Each number is 500 + 25 x the weight over its row's rms, rounded and kept within 0 to 999. Layers, rows and columns count from 0. Numbers have three digits each. The size before them is the row's rms in percent of the matrix's.

# q: layer 2 attention query, 384x384, rms 0.0732, rows 241-255, columns 0-127
# k: layer 2 attention key, 384x384, rms 0.0669, rows 241-255, columns 0-127
# v: layer 2 attention value, 384x384, rms 0.0507, rows 192-229, columns 0-127
# o: layer 2 attention output (transposed), 384x384, rms 0.0476, rows 192-228, columns 0-127
q241 099:551501522478508489489529498531508500505469446498491503468532498531535502474483511463513481518513537470489513468475483474483504518475527491494498525499496487488515534530473482516505519528486486489527543503505473469492499500494460515510486471444517486546531475450489514539520505548500532491488507487552483499533538505508528494507490454480532450524522500530526481500486555505545502507502
k241 101:538507493534483492537513543494542466491545515528484504484523451490494496491508541512531499488498507515516520479491490547524501517485511480471505496488478564509444480465504467515497502490547483519531463458447496454481503513478480485521528480537536496529514449465546497447523492520511484508496497531466472494510472473521499499546471466505526508493523480454485527548497475492494523533515
q242 096:487512512516485458552548504495501462536473461501513498488501463492513489457499485492444516447486510500538476527523497505546521479463508469508520529511496487463500485506507521492472467526454504490473503511513490478519535511505555502497505493561517567500507508525510502494492449534475521498501476482449522474500461525536494476492534485496526437487497495558490522492484548476524522499479
k242 094:481486472470517502473478542502509497513534455512519454491516524505530473542490518495565501546515525505535486483476542476443489512469487490474512483461492518499517487441469464515531486493525502478506482465503532461542568505513574565527516537482549466523517522510443503474506505500507513503444487505477489488559477487489488484524546454483484532490509516492513503511516536445486518500495
q243 094:459519473490503491481511513476560475487532527496515524482482533475470476536484484494498470446502495496503461545501515448479492504492543505507525474542507505482495489513495519491502520492513483514489509525523469446476475477521497532559514490491512511484445484495509500540502490539525502493510484576507495515516481464524515491506505499531496466473458499448513509502509484461539528485497
k243 083:499495468515469501501487509513500510440524515479504524458517491478497511471509492503470481539497482503491524474489497540523462477510497503495461510505485496543489509472492488490497477498561494471503464510505508482517518508497501518482482523507470473443480492511514502519467514456462524571505505539533539526500465507506496494476494493552469520524486461491524495447495531487524482540514
q244 100:444521517490514511538486532537485509516475454479526532515511440501507495495468465490495517496528550552516499520494484515499461510519472512527473477534540503518537486521481500451523501476512528529514500467478488537464495482482504485477500513509478494524495455489521480508504509486476490478491512461501498501481494524508506514497498537499513501538544473543540493508478535508500547517499
k244 085:477518519499511511512504484499504488474513472510513486485531521527480486456488466503519518450556508504488511540525485465488528516539516493511502490502501520477486479563480513521486522503469497505509498503520504513484537497529542488518483488536527485512498514474547550476462456517552514506471486489530504515523459555489462430517457482494502471492499510498478553496470519525485467500526
q245 098:531499491478522576507473470521517475462521508488485541517471491510508484497479494503472516501519511522526515489515456508538500517542517486444512541495473434486494435476493524479541502510483492504481495498516514494492478476492510475487506513505487495505484457525484505526506502503487528475500517456487484536512434507537448527505500506543542495502506475469467502477466496516472480445496
k245 087:478492513483506479451512500546527518503518459468453504477463469497532485487535543493474462455491483477481491504500504524478513505488497521548468540489536517489496548467503557504493524473475464513519499521466470524487464520513487507505493510501511462482530522518480486545502499484493476524538538482508509508521494491475528508521465471481453471499483500493485439472506497510485516536478
q246 154:552493531462473485476507535520494496505511496458483523531459468471493505493453521504475494516465526494521508490473495464501496499548516502490466522530498461530507507453489557487527523485516499505501487543462475517520512464471477495472509492487476466490529481499532501489481500484500494534524525533513508516514517527506510514519512539468487525548523485477476462494514467485484448525504
k246 089:517508496469474486526487519529524497492490493439497510501495472528489543495526502506460499526456491487489494473497490474509497543495493521502513521531509487476478542501536493517526526475495527508531481480451504461483534496509491470491465490497509521477460487506579530478490502457488499507539513481534515518529510501506545511487500471528530487476548449481462505485480451470500467538483
q247 096:545533539453471535516504480482562503512530464497514459535495504529502496498482468503455473499493484496525486478497527504486473536485535452442500492502500511540446535483521504528532497486546493523455470481506501498525477479508532516471534483539488460463446514523509477519487536485496538503497496491479496509503502498478489511505475460516491521553515502542496475498550535492493503520493
k247 088:515513526470501493481484470507493487541506507482490518487515471514468445497563541495497477533468444497537522495479479479541567481519463506488522505495517498483480483463524515499479533483467493494502508481482469460461515499477544537501538491526490500536463569529534479493516494485494510512466508473482517495485509530505501490498475503535513498461437495448502524496475497477488484554534
q248 094:508543507463517531511507497435486484522489523511478511523501528522450496494482534462502466524456499491483516498531509501516530509490501543478484502448482468475494453440541516486487484496492522529482512464477489452472489512498468482499549530480483545499551492491460508500523482488513472489506497507490464556488519440542512499512504515490566508500451510545518494460493494483552535511518
k248 087:468532526519548496489465501530460505499516489466446483525508510529489535506512507463496531525486508497473480541479539477496484491492502542524483499497497494511519522560501463480490515493488496503512529499514514488468508463466514464494474561436503506480536498485502507516494449504501495504528486517472494515527498485457521469493477528488459509530494508530471529505472509522464459541487
q249 146:472526480468460543521488523467496503455494533475466536478463469501501473491484527488463484480541502531524521479510497491464488536539544514505482478530491467529469494491487524533539485490497543494503460481506518543539484453482505552531574508532467484523514521507473520471499490495466497515525517502513520481487509494528485510497502514525490514543504526471504487498478514472483466479471
k249 125:434527514480504553469474460481477496488477476513501506537489524531465515510496488487498484502498483516472483561549522459517515503474500538537512508540538479514492527527511520491493483517451473525451498527489536523490502492500498494496457481456463473514506505507445547559488499469468503495486485542518504459494512505513492496492535492538494481514488513509537463494501498526537481445501
q250 088:515512501508505509523512488512481504476493483488494504489528508466486501476501491504507542499583473539535518488528491495445517499508517530513495471484483548502500523472463483503538486457496542466490478467514499498547473509545545490495523514508503531493521519453533492467461519528509485492486498542499523461517486467443448501529508479471488502476463496479511469463513485500439486470497
k250 086:507478514497510548494476481481494480514500487516487520475463551568523536476493460495509482507481493494451460460494522524514499502525517472503471477516491453473513523502494505451480449504519467513482513513543542492508465544458504489508490476541476511527476465511483502519514476492494477486502473510516495484496470522504489464466557533510477528497494501551534481519532460514537473497515
q251 102:463506476530501456516514514520505526487481520531504472525526497475498485500509516522510507518513498491517464465532511458541496493501476522528554468526501506521527504515516496512466508506487491513464519488475425499489497492485502484523521508518513588518506514511518480485486458505497496522481473464525507456502520481460485479536516471474557505455481488466483541470508480475467501539501
k251 090:514537517495536483505492505479454472496475472543549504493500490508491487573495470555504491502488593486486472522472477465512485467498487463485514504521492511492502532432486489496502434524461551484507519513463490502531484509483503551520484506480533486464471464487527495507478544494488508438488513548496525522524530490500497539461523528487490506528502490522490502506506510505499515515506
q252 113:516464465539491481496494496489538525506498510517533457539513523467480489536495464535502534523475493482486451518522487491504495482509456491507535500536469494494492512498506476478470489548506500522471507539468501508513479538472444495475483541490450522494486528529497481498499480482539477539511526474476507497450493488495532550522469544513480507524462514472501470534513478498475477541543
k252 089:461456493532496481501464506517520498532480566473523449506484487474492452500493511492523499541506555483502483501501482490520454462536522523504515484471519513516537530504489513474471478502473535519537497491459524535514463494520519540473506521544499476535509483438533517486468581490465510481492505524521516528477507471501484496497532512464496507476491468496519505500490461502474471518471
q253 102:537513558479501553534551551511469483478489500464477504496495446447494469499489520488489501506484470537520537498483476503506541477515516484463487497470491455535454504509495531499570461491504488519473472509509530491535520472497534538477522528540524518502469461506476568465502475520470544502522511519507533504513510543514504463505500533505485532500534507457520488545492499494475532484482
k253 081:488531529474492462478510475472514521489477510472468514519511533497515482481532499492464446460509484464487481515540549464485512513460507513495535519510519494489502504474505509513521492466492482474507481516500496526473517500466467502474486450467480481513496527544488508521545492447434500525494514490507520503512480516548509544515543497477527478482491530487491491466511507521514516472474
q254 111:493504473468540535516506547473496479422503489500510526492481488496506505532519511510517476453512498520545552466495499503475473503512541517488523472540465471496513483461474521545508499483498517536493519498492519532554506485493483483557536506485505486535502514520470469493513487491441502511526473508499506518486486506509470485502508531512501502497527478528499484532472560459473463509475
k254 081:529543450502520518469541476546460557496471515460479460502491498526493471502527434492523514475505466478538489495538515476495560483445464510505526503526518502519479487482520478499469509477492525509485512474539506526500483529491530442542520502460456489476514503462512529471479478474491494487517489548499482513501526510487508463477513487533471525491510497507482487434493502500536494511543
q255 095:494514482480502547492530516493437495515544536515498475527494492426549480498482484530513502491489514479518521516544493488478525508528497474455505459535503454522500523506459505489501467487486498481456495484546538487465507490493511491523529555479514509486510482534489503519490492498517528475473480497492525548518507479456489521484538514533493468464550498492510518492518528520507497517488
k255 093:491468515544546497465526496464497529496506506485516502525486497502513482499489499471535475512494505465490524456542503490476501552512508535505525518550574511473480515440512510478484519524481518532479487525490506491530471536481480488492466516473447498454503484517490518523486510500480503506491500488552519524499508504491525486470530456483493543494538480514524482485485480489516522528477
v192 112:484551526507544491443524451490481498543518439519495525543448519516508508519508506486465470510497471500499484486495498482511547490531487530485483502528506467504545532496539458500483458511449492523447534513534507460556526470490505557495456494475475469519528528527529502531525494509497529497500474500497502485507533523504497498557513486517495530534477550498540491547508493519502516434488
o192 114:493493540525476534523525496498524471483491506557497495526508540522495504469510513516504457515514524497504509511483508528489488518516503449511505528500489455507535478506489480509532499465511485491501517515506479477464474481493513513445499473513453452494507489501495481505517501499518515505514564510528473541554527526507511552498538486495518513498529497505472503507546492514518483474505
v193 113:464507493492475495496451524497474499491502539488502512513506498472499465495479502509513485506485528457470530526543494492456463520489520577509487529503515496542546511461472489475497493484517477504446493507497487522524492539495480503537473486510473504510488488485500511500489459502461461501498477505479542532459510486528473506488513465465472506494478497493510478495500504505575495529471
o193 113:507495457479469465487505492480464535489479498490528537497486484512506492513488526511528476526526511452475495510535470519507468513480501515490543560540495480549529478491546555492519479445515517518493538504491519537512517541504496473502547540528531497507512509468491491501470494507500486514451521481475504507495524497503472535487491505514517506529481563548508498451467509488588498550492
v194 110:547478490490462521504535463426495498484489497479493485542523472496473490518505511511535490488452495508478484515497546508477493500455460460477522515491524495519482498487481478502487479517507464531499529468451484483446484528486479473553491491489502495461528515489478486488516495510536463539485502490432447479518521531532487462532479505448559562517481539502497515513517559544518564525524
o194 104:495501505454534483518491520493505514509504459517520498506513504441529494480514470525529481465476515466535485521546520486512525484463506498493477495487470476531463485488497520510513514459501530508472476527466462491501515518478442483493472548507459524511470555487502487500518512479485496492482423508493509482525504514505462541494452506464469494504470499481528528550533478528463531508476
v195 111:497510451535473481478490448507505481495509487520523505463526514541521537489523512481501499509474492520542495512476515503518498482529503444505503523556457478509461482479508478492548488515544522490513476479498479436500508481469486495483516536500516489525517523521542433504486495521500502513515514477535472530511480516479509478486454507496537473504496513483494503493504486499498454526514
o195 114:496518462523493489501501506528521480514509472467507523494513463473534541462537506488485529517546466460525523552542501531519508491498478499493476491492507498532432500480522492512519508504520493496545494502489516480516523503518489494496497487521477499495514488501482509449497452514539510539533479521518514480509454499481521488499506546476428527489497515469466509470481454508510501484478
v196 106:463489510479517498526485476513490459532447525499489463465472519501507514491507487519548498498480499471472519520542496474532468493523536517501551535520515505495496561520487513493460519522502486466466498490497445468478512539480526484452498480530490462529489538497479552517497524510530462498515511434510493505472535486514497490482503518498481510512517517478505494527512473520504510450456
o196 107:501510482468506560505489493511553496509472470496524478452525507494509534499498466475519492494514502401474474506491459502542518531516528493493479500506536489488529510519538537490456509506484539479521501497561483516512559502492508487455503503540505484480534514500518504511497424529533523498515478459466467532494490478505492500479526439536481482499502498510496484506474484515531498522498
v197 111:501484522462525509503481459496482509536506502534522531542473467451510544517499422461506481518472497476479472466513504508518518477532495527559516515473503507489505497539505467477509507454481455463495514489560508508519515513493526484519489493508523472448492476512510559489499520522488525495486472544519500468525495501522483466461525480488484534518511500482485500473473538472482516456489
o197 114:503512529480550507518487502509507486510465511518497495532470542505494454530522480512530437506465510526483477459475496479510443475566559482494501487472527513477512482542462466477494465502476542474475513516492499478454474479456509461467494490460503536510502524505524539562529525525502528500510534474473492542519537507482470490497558484513542492514492496505490504506504484506479484496517
v198 106:513498542511525505528531493486507491495506535484518502497497526528504485543557485477476465492520488482533547504509482525475535506532454495516494489509510508492514513495489506459488498464505461563577501477517502446533501480519475543509516453538511498522531500489541438488494491472516501499509496551494519507479454463498490477521472472503508546492460539454490495472528543572482492548510
o198 104:520502514487522493525472514500547495535518511545517502522498499508491524472549474493484479538497504498548481517544523509510482423515519479508497503487465504475477548504457512526454503477518469519480494508519474529463470495491487531496543491564467491480505534513482502473560523485512522481443493497496505454479499497492475558466508492500511516522457487456529485515508520509492514508450
v199 111:525564494475503527436519509522480483462477519480532552474506473507501467477492521475471501486481534558478523481513542470481487483528490526487466520520473507501523554494470488529506489499518477478493514519545469512525486528480472514547497555493504497452490532509472581503524508523471574517468497503511506473560495520488475509496497516524502467518511483462520501462511499494554501477501
o199 114:487483490479478471470475479470477457527466507472483548502493513521499489498488506553519496515491540519534490513473540499466469523519471520495497534540516493504506481486492464473506471516470517505517529469501529543509494484505466482512485496500519442500494492475503517505461498547496518466471501463508453497503490479510499492548470539526483437543506489537527539477517518463505512508489
v200 112:489500538501502523519526509525480465495518470530550469531500502500470519516446473517533492471462505500487507497510519480449492460462505530503470477485515539477529535556512497513476554525483505474475481519469526553519495541477511468495497514497476487493517512502448481516496509477495505497472507504537536475508516526516489502461521532487462509532474505491484498514514498490502445423505
o200 108:497512514464459524493488469495501506497465498504502498508512528484510495527469491499513506483535507487497459486478496517463508536524513511514507521532546509500526476520538479458473470540501515484518531483493516502493491483493507482543496525489540457489532530450500494537464464503545490477485517479486504526537460490479501491521461492509486491513526460526498466464587481500531492493526
v201 122:515454451518482523479535564508493489469466528518488518444491516490489444487487498495529523502488470512492520490554547515546511490469497500487529512487476522478440516495524499495541473490502517512552464487512503468453445485470477494555504487458480504546472463540440499535475463479466495489481502485476475544501498500511503509457501513520507489493495499504483503497479497482497471536513
o201 117:493506463527528478464502478521496487544487507473515505510509474454485484510480493488504513491496465495465555532444542565537516496494472515493538495472555496460476511473487517483536468530525512504523461486500541524503512514513540460538526504477480496521512526439469509564469446522504503500491467485464497502479463513480507514482463528467475530493503506513482487484462490480499506492486
v202 111:498555454490499498488526489458493511498528488537494509485490522515462513510508501505505469484526502557488489493460518509450480477566503501495499473474482478539494500513531492487474509545519514507481513515496536496460487478514521531524550508533494512475494506492465497473472499486554469533496488504508518466478493535536504453518508467487472542507490465500509512496495571520484509454510
o202 109:458529504456505512514520502496499502455528487527471536481451514489527457488527500528549469453502499533522490522534484512525500531513512490477473471468502492517506497522492505512504532512515535486507493501476451503527480460518500492491549499501491524504458529510510500469517513513437530477478481527473467517532528527487479511524498505507511475474492479517471544507494540511453494521492
v203 113:509495506530509573514555465499490517502433535492501489447484511468484478519519499482521525494510461503483458496521506492561497503535504508498539510511506511485518453497495506478516488503469500529457493514492500496509472552505476478504492515497487527501521470464515493525455502493519487477529496523553470494489456443443506497497516485530508510467530511463505483518537462478484498525501
o203 116:482502552534462535455533528492526516524453495494512500494516518507462479528523504449524458497492492432503512530511505516541487459502544476518451493464518533487525470515512492485476525505509491505494446511495511544524492528487518471499482491522540541488517474494499445492509502455472484513489458504516518505465457508487511486500544483506534463469461520526474520505470487497514473508490
v204 112:550458509502485549478518512487484549477414525483530499469504477495572512487535546534538482483492516487496544541502524522500471486478487469498517491492499484518469496488495505438503488457508493520510535531530527519454474490505527537476457499531527458486531524502489457497530489482534530496525492491531458518499507503504517531503475506518495494528479512509492489500527465527520504527463
o204 108:538468562521495573518522493482520524454484454499517508518528511491507511524534517504518497493503492474491502545501488509541534477492485487524481494460531512493519496476538520500484494525535494528517475481479523488544518487438523552495500519506525516482541501527494505471522500543460491491514492505531462484469534519529492478496479485493499530455463471473509491542481480507467503510474
v205 111:524515497537457481507515504527477498472528476461513461545538476488510501494473449557517526476497524487496497480491520527514477516497523549506546491492443503491542554481450525497517510519545540507516504514485498458543481519457474527491474507512513472487492522525452496517515510484479484499467506440533515485487477512532458504500513533515459510459501482457515525497512501499503504507495
o205 112:495514523474463462471527507504452503523537506456514482517518482494500532510525486492503540484535479500480487493476497483524491542463461525472515511515530527496489557477498513480508486514531488508503506509510514474490525510489494491509532500531471505463493492508510481516479504519502445445500488454485500494499473507532514493525469537498521478477508515529509563485519497494459514474507
v206 107:490516483499474478498531490509466511528491530522469485500520507538482477493550494474512489509534493501503478486528489512522480479500498483512502485560466483497484462537537516492503530516547531525479488490468541474404478464472509514516555480508504498483488554439566462477481520489507532472519497500496502498509517512508500470447467483475540498488513513451479510473457480533518490549507
o206 113:501495461490503504519491547483509484520529507527483504514465523477505509439556503487516522525491496505543501510554467456502496493493544547474543460514491498489462506479497503476508498509499517491479494482496520544511498540494504508515487497474463490496465483471492495479505506457458513517489485501492518519507502550528457531502494503505508458437512530500509489481462521497471499514537
v207 110:469498545528502498481485499531512466518492492497479507489499508512507481511461539490481534477524489496506491538483512494550530514544513484493466515520458522498505545474526490532484553540522508497442479488507515494539466487523486502450508433519464498462465504529535491517520553489506474502484489463531487495497474509465479488478509529513506506504498539466508489472501454505474488451502
o207 105:539494520527535507530544498511480489491516475497489516481500488533513488506474523502541505517515496489521529501528491505516493567502467481459485519524490534530527470506497492438521554519500505474522536470504513490471457510492496485448453462488452471449509495497522493468541468495507455489506456503500501504504508482492542518504514508513499521474489523484422514506492502528508525509506
v208 113:464529508494502483511493508508508481489541449482526505507536526481552485477510504542508478509513468492477528468528552496506493478515486504468545508478445506504436500451513509525507458498472509484553524501501543481494511529477526484496547487493529463516491478502488524516550537480462496519510527506514515485494463498543470497480477468520544445496466473513488486495465531472528479490482
o208 117:475478512476511505495488477513503537506516441451519498474531472518499489509472520533485475499530486511462493505524500526490515499483471507487469527460505556489489477468524517491471480555505522507491481502512559475529492480474504462484515453502546483512472471514530526499485489515456530476518467479466486490484466505550500440490517533526475517471508512528492512556518489495454524505459
v209 099:442493521516494557497510520499458517507507507510467454520492448514509491517552528482483482462521502495543481501506496488483533467563481498532446492493499510502532463510503522529477503506484550549516482491490512535470508469514520546545514471534507525523496487485553498447523484533504479486512470490526504476483476474452508523514504490521501514485508502506517487455540473476466538499507
o209 102:477506521506494515468500497453467506443517521507509532540455520551486446500511511501518514499497512520493542490521508474451517545503526490495475443535475481482466529451459518496532498519509516518485519496486528530508494492537530507492491521542452524500517454462471527485536521474509500490449530513523519452506535499470515491522515510502516503497486457519521511451465499460506504479558
v210 106:486521480486504505530505487484459548539520506495497500511526485486530505540459524515523479493459481526485501535492521490521506498487517470515517501481493522498500532513485472477505478461500505483523501511499535523484469540502513473477488504508467508539541507402552507518492448500496519505509521455524499529465514497498496482502520491552461538477475513507513482518543502503478514498492
o210 109:510516525462514505516491543483533541495486517501516515505527494551475489506505534463529453477486511508511456503505484535506501468521506516522487477510472532519482503499480488500508549517507478505513484484497483531494521470462491527500470510480524511542479476493556548516517502510479514536535495500500536495447470505497516504526452481456519466509510527510513499535512483533539475449495
v211 106:532509459461516459500523503450489491540481457487506538478485486522531490492489514527525514519501507484497519506486505538524509491534482465498532531463504494527510492483492501468459525483501524513505504454492440427513548445473497542521522533455494463485516490490461477513466479485504512515532517487495509497484515495492524494517474491482520499484496499523501479505453564540521552496500
o211 101:483513503517539481498499535492509494497545520511514494524455527510532519498549498509531526497494495471505494486488521503520495508455520516493513462485476485520503550481506495507522534483504529494463471489502452462513532513507463504473547550513459493509477513509492478483505508492499507482530414538492476557502552482490476550488502497504523492509548496488483511542509472507480455485525
v212 106:472572472512467504502471481453487509485513492545522522517482515533493515486458482502520459469526481490486524524532529516533477470504506507537523514508515502497497440464527484511521514551517531526476489489498495500502478510499511476505439465552488502518511483515506444477495488483434431485502505484489517479491494476517478482523520526474512455474492496526483525491534495553466533418501
o212 107:522497524509462533458494506493528512534502478512533492545514502497506502472502492499497477512512490475446482485476524488498481510466502511531510488467545503489476486479550506505487524528567526518471513504518493512497461481496527514518470492525487498494514495479516507535458504494522531481498513476440516484543540448503516503512512553507517478478471501524503529480488498487541497472429
v213 119:521501510512500489494493448554520495551496500521492501523511484513495524506493537496508512521485498490528479473527515503489507519507459519526466504538537489481529530441508498500526493511510499486508521551485471505511505542501466487484498481475541480547520456479513489528532509509484531510512508489460522486485454491525477482487478495462465494488489464546500488487556455550489538511485
o213 116:520521515499494461459513504531526523538503496533499490493502524515503536526477500445498511514487516476519496499502479491505513432535501537514512484550503487488517540514498495536481503488498491475504487510558473541502501469496501510493446505484495504524545488513447480552516531510524520504521572469489559477445512486534479470488442499495468507529495548508489500490550483465520493521472
v214 111:499474493505502493525545523453527487502469453515494508520490480470524514506514485519500508456485479495534482472497513510500465510503526475497483522505464482483470515532543506534511571505534535516543468494527499489495494519460486501492549472526531508539511468471490488515493494485512446493492529479476498542466495500444537498484519523536503504492512523514442481501503495507473493528477
o214 116:519520489498566519490515531500507519499513455466535491508526488489510515517530500482498537435476475462514534526463508507500565478478501514449501484444471545466480545493497503501501530490504510535505437481499473507559528467509523509539528508484522502522518491485536491497490491477486498514504472504478503473466477473503477524495537512498488521504492501509474480519474494521455481499500
v215 110:473522512483486476529552512477468472505524481515496508494475554481530470454570483483508502433499485469482501527488516532491491474511546485493503492526438536506477516487511502461519521498494498515516522515483497465467510536468479525497501459531494499525475477436494508513523545469532491493504490532564478512493492518458533493500470509485472480499529520502495528491483515498505469561523
o215 114:492531498499499482512504505501504483507508487472523505484507551523502472473528502458542485464504443484511464527482475527536489482487508510443546497488523546500511504514528525476453517546522517500533516472494500534541473496469544515518538497482497540521515511499514521493520510528480477492488474497461488495496511517526479479498545494529529515488468513523486473503476500497502504525515
v216 119:490489460487485502514459458483527507529498559486507500477517497481526499474487508519480507495497517485529528441509469512498514546482512479479529527549497510491501526512512485480505527486493490483495474516504493506493527484486487532484510551510519508493476493537507473465494499490506514490474538459538550530472483481472474498484488544490527501495534503509515457498502450505427440497505
o216 119:499498502505453453484514470496504542548481470460475469489538469482519540455525510464467539512527493492512503498530503487474547514503469507535465539525498522468471549448518474478491483517502468510502541501533501498518495489479499495525518482446496530499462455511519490467450475527536477531507449511493501475490463484511491466506446501503490453431509492464468522475475498512492472480503
v217 114:526448501479494486516504549524512533478493466486492497515481506503519488492499515505483515520488488476536479513544530509485510497505484523521536459500477509468470541464474514510521491499466487493476519465547533547496503497501476472509448501468471514480477498528472541471529567514543489514525469526518459480556485559496517517507528534510538493494512544467519505531501519494527510479511
o217 113:479467564519459528484493468542513507509462483481503482499542552475511466503529458527516454479467500499487483486424505479487512525548484501506483486466537485527456467494502470462476505542514489460488485506436495485459466484505491517460502515448517484477498468506509510549489502503490515462517511495518528540480510536517512493522522514512538491494492521483519495508547510512472534470529
v218 110:519505519496499492558558562494514479529485504511491511490485518503490499501458448487511472471501474504505520520489462529506466504533506551508536473477485495480487518517545522513478467495489520489479486512540514501527473499502542528497463509480519466469497509504486506511484477533471491500502486447577508484464517540487478489536482494488432570472491532472502511537499499498483501428527
o218 110:488487497459501522498520507478523530471495520503520553505532533497496480464516496515564483511517514490508476504488467536492513507523514454451444457467454467464503479509539503469542530565509521497526565515512473488469502469509526481535518477492511496488522513470532504522529492498487517496535462487494504538517542482455494496562514487500516519531509472471502496476489518506480452488547
v219 119:533515518510527503511517540531505502501509496469497478450506453499502507521528536491535488479514510506490501440458483502482555485525527539450433475501483534517519486469482496530495532492499500494550483484470469474483513496454484505503481482519509499478506468471469522505490468512507510530500527497506498524513491457509534471445447465480479496479506482488480511482546503507514485542454
o219 116:456516422507535461525490511498486545493511502472531504476445461509502487536532520501469543499539463502519495494525503487462543457474493493480478473511480557459499527498491506513490477469484484509506486503495536509524530503483471551555486468537466498500496500534488502455501500478480469521483431491541499462498488490495465504475472533482477497499475499523506498514501500472551508510474
v220 108:529500521528527494488531461537503501549540504504477517523488446465466557514493493512452517480523530507517499466472491474456517489495480518518508552461513487505501515499473476484518551514531511477529499528511495505519492517545499513459465490528531479505566515469523503463502485490487466530504498476497509487539500493445545469541504490509493479469487473536498487469521556507424521519460
o220 105:531510572475510512507501562509490513490529495552506482478461503527486537513545516484492473469496539509508462453504507464475496448514530513530468467496477580456490546535470484497493550477510485483475480502536464486493522492496449516463495542517522501498503496539474478499518502514493506511500530507500519489459482501516501487527474482498515500521468492496524509495488517461484482534510
v221 099:538509520484499483592494487469529480468501511480470502465505480488477524514485475501505456508486513518502498502491520475546490505513531507518469499476460479515523510527474512511558498530492479548523539482501488504531513521548524574510544468449507500545485474481502447509525519502467450490465482528500468508465483480476511504512518516522520517542494504491482504506478484463528487468552
o221 098:518454447512466522512494476474509531507499498485494570517510456521516515493470476495464477500478495504491491507514504502522476509455536504461494570474497483542528514475505528481515504499513533504515499575509516522443459472510527519466529416554486470494524474475544492495533514467525476521496486484526465513533480507495511492500538506532533515511515505516526508508500495493521481443480
v222 110:504466491492498497479541529511496515524507547486483503466499456497540485487514545533487490482504531495485546519525534495523478492532488513537506493523434489489454497480470504472477529523461517522462479535496461517501555516532488512497516492523528517490543501476484483474485541502523521480521476522503492519512520520505510514485531519515533459525509566451458528505485522535502487485488
o222 111:491487517491479534491492465442501522457517455489476495500474533535504502455523485527530516490450502505509542551510462526494514498540497479518498457478492519514456461538491508502515480486533520520499471510463547497473501504537470529477558499484491495514491490484485504448505479519505521469473547511523505455489552529519490507486494494521494499463502517434480494471500520491488500520513
v223 119:478490487481492506516511529501557497485487497476531517511499477457532502529478471539494498510512504485468538483477525499495449527514535520487473517510462533484500523492454514554505537458532500500495468491483506518516558515517502506512489554532503521495467498494523494536495507517447490500500486471495508514462465464548475496476526497539469516516474441484510486503460495482515536507498
o223 118:485482509517528502483513516446508515495507499467493523520464466516478547500485526516486527497524475507494495456534520520492445501480458545488518514528473481551539521483477491465482495483458509524494522526490512481507511512551509470531561500550501487497488501469519469497486479470479471504458487520503501482499500483476527496481517503533475529515543491514536511473501485500484513500494
v224 113:470508479491496506497438528543527508540523510477514482462477501477467468543485538504493481502511511532506498529491504541499475503546497512545533538476511480514514490529509496516506468510484472503513523496514570490493495526515468542465500443549496507517504532472513514479523465480476524470499497542503511470473515485474470475502502481523511536566494426446523486490509427467534481466503
o224 115:497469482548452532463501543461521491477493519508491503505509515526536463500498515484497500510520490493508521496550498481488446504529501491520495508499479535508562520491477496498500494529502474526535532519527497513497497477494502514459537475536525492463491458479508545533537501496481522497487488508479503542528507529456524503492497460534551502540511477507493520500439539500522481471511
v225 110:506545511491514476490526462491470510473508530531484504482505507529499473466492510486487498462494515522520505530507505499492498482513516514476475484509495514525523513471496495490467470501561531505504482495505458462491476513511488497526527524500528459509504515453516462482513537539489478492516462475507489478492547501537473490509522511497530494487542505530520531485509545542521546442481
o225 112:495501528482503500512513525478448454508556489529481481502460520486497506496523482489556471503474488498513479521531472484548482528505470519463496499470480493538492475485531507500472525478485501484489511486500456491510456490493521519524529528475502477504491490481506472479503538512479493452478509502478465532522557514523487516533510562547507491522499502534536541490484544449493526496519
v226 108:483499473493520473503489474483518503528487445515521463525509501513505512502515491472503501485443523533513521480524503536488490507498485524492546523516532514518546542467495510506461470537481474472434489481524517475509516474480478474499495469493509496487511514542464547539468496459497445531470498529443506492486496531512519491481483489523486482515491535537505481455465495539518534469489
o226 107:488507478492483478483498457489481509523495510519514480495553512496497490537488504466539505445515509442483545508487516530506508503472525511508524513520481553521485488501470533518524523483492522478501483459500515491463523471497486510476525525518526511487536522505508458540488522497529498483481523474472511518512538518498519558517487527496458494494513531497477484466546522491533509480483
v227 102:481561502529531506498498520479491495510517507498495493523459482537481495519508512521487480494538495493450550531521496536523485500517509552526474509523513531550518489465487499493455531528503436495482529494483454487521493510515493499526492522517473488523469514491516490481487508523489488493500477528526497488485443455501455470508474488479527513547502566485490500478473479505570524478503
o227 103:492471436485460482518489503465499514520488477524530537527513528523475529508479484533513508516475474488478504514507491517487481501489556514498494570525515464523499511468511518475492511477513510505460469513495510555457499467515517512490510506563421458483491487488508475472507453459489518500461512486514492465513520468508479560485473514562484498510494462524518475514518505471518515504515
v228 098:497536478523533484537535484521504505477489488507486477542512502521540484517488475489504478488454526495500458514491509504491503515484529542486501446542494521521502537451520497525502435530503535517501488517498517514478470483467490473458479488526468562508491473522507538494525527480466469534514486545479509512520490513526498515478541484486472457502493486493553514504519489482509550471440
o228 095:512499519469450512507538463484491504494507516518525530512525491474500502515499527496511498502485546535458493507455522554488453536524495513503547529531512477493480476469475473506512480534511494518497525535514498492477483482522494477486538518499484511486546483492495521477520522484535497515450596504517499513491466478502543496493485501478496509506498482529546494460488534519527541480461
v229 112:502524514514501518537515509527546505525457511479539485537524507495463481496436494483522499516523504540510498504533521521474482501486555557481480442493451501511523526518479506489464501495469496503519526508526502486542480538533496546505488543469515514487540490524451498495515530501475470486496490500491467504509482495507469524520506529479492564517487505552491478498504464515490480486472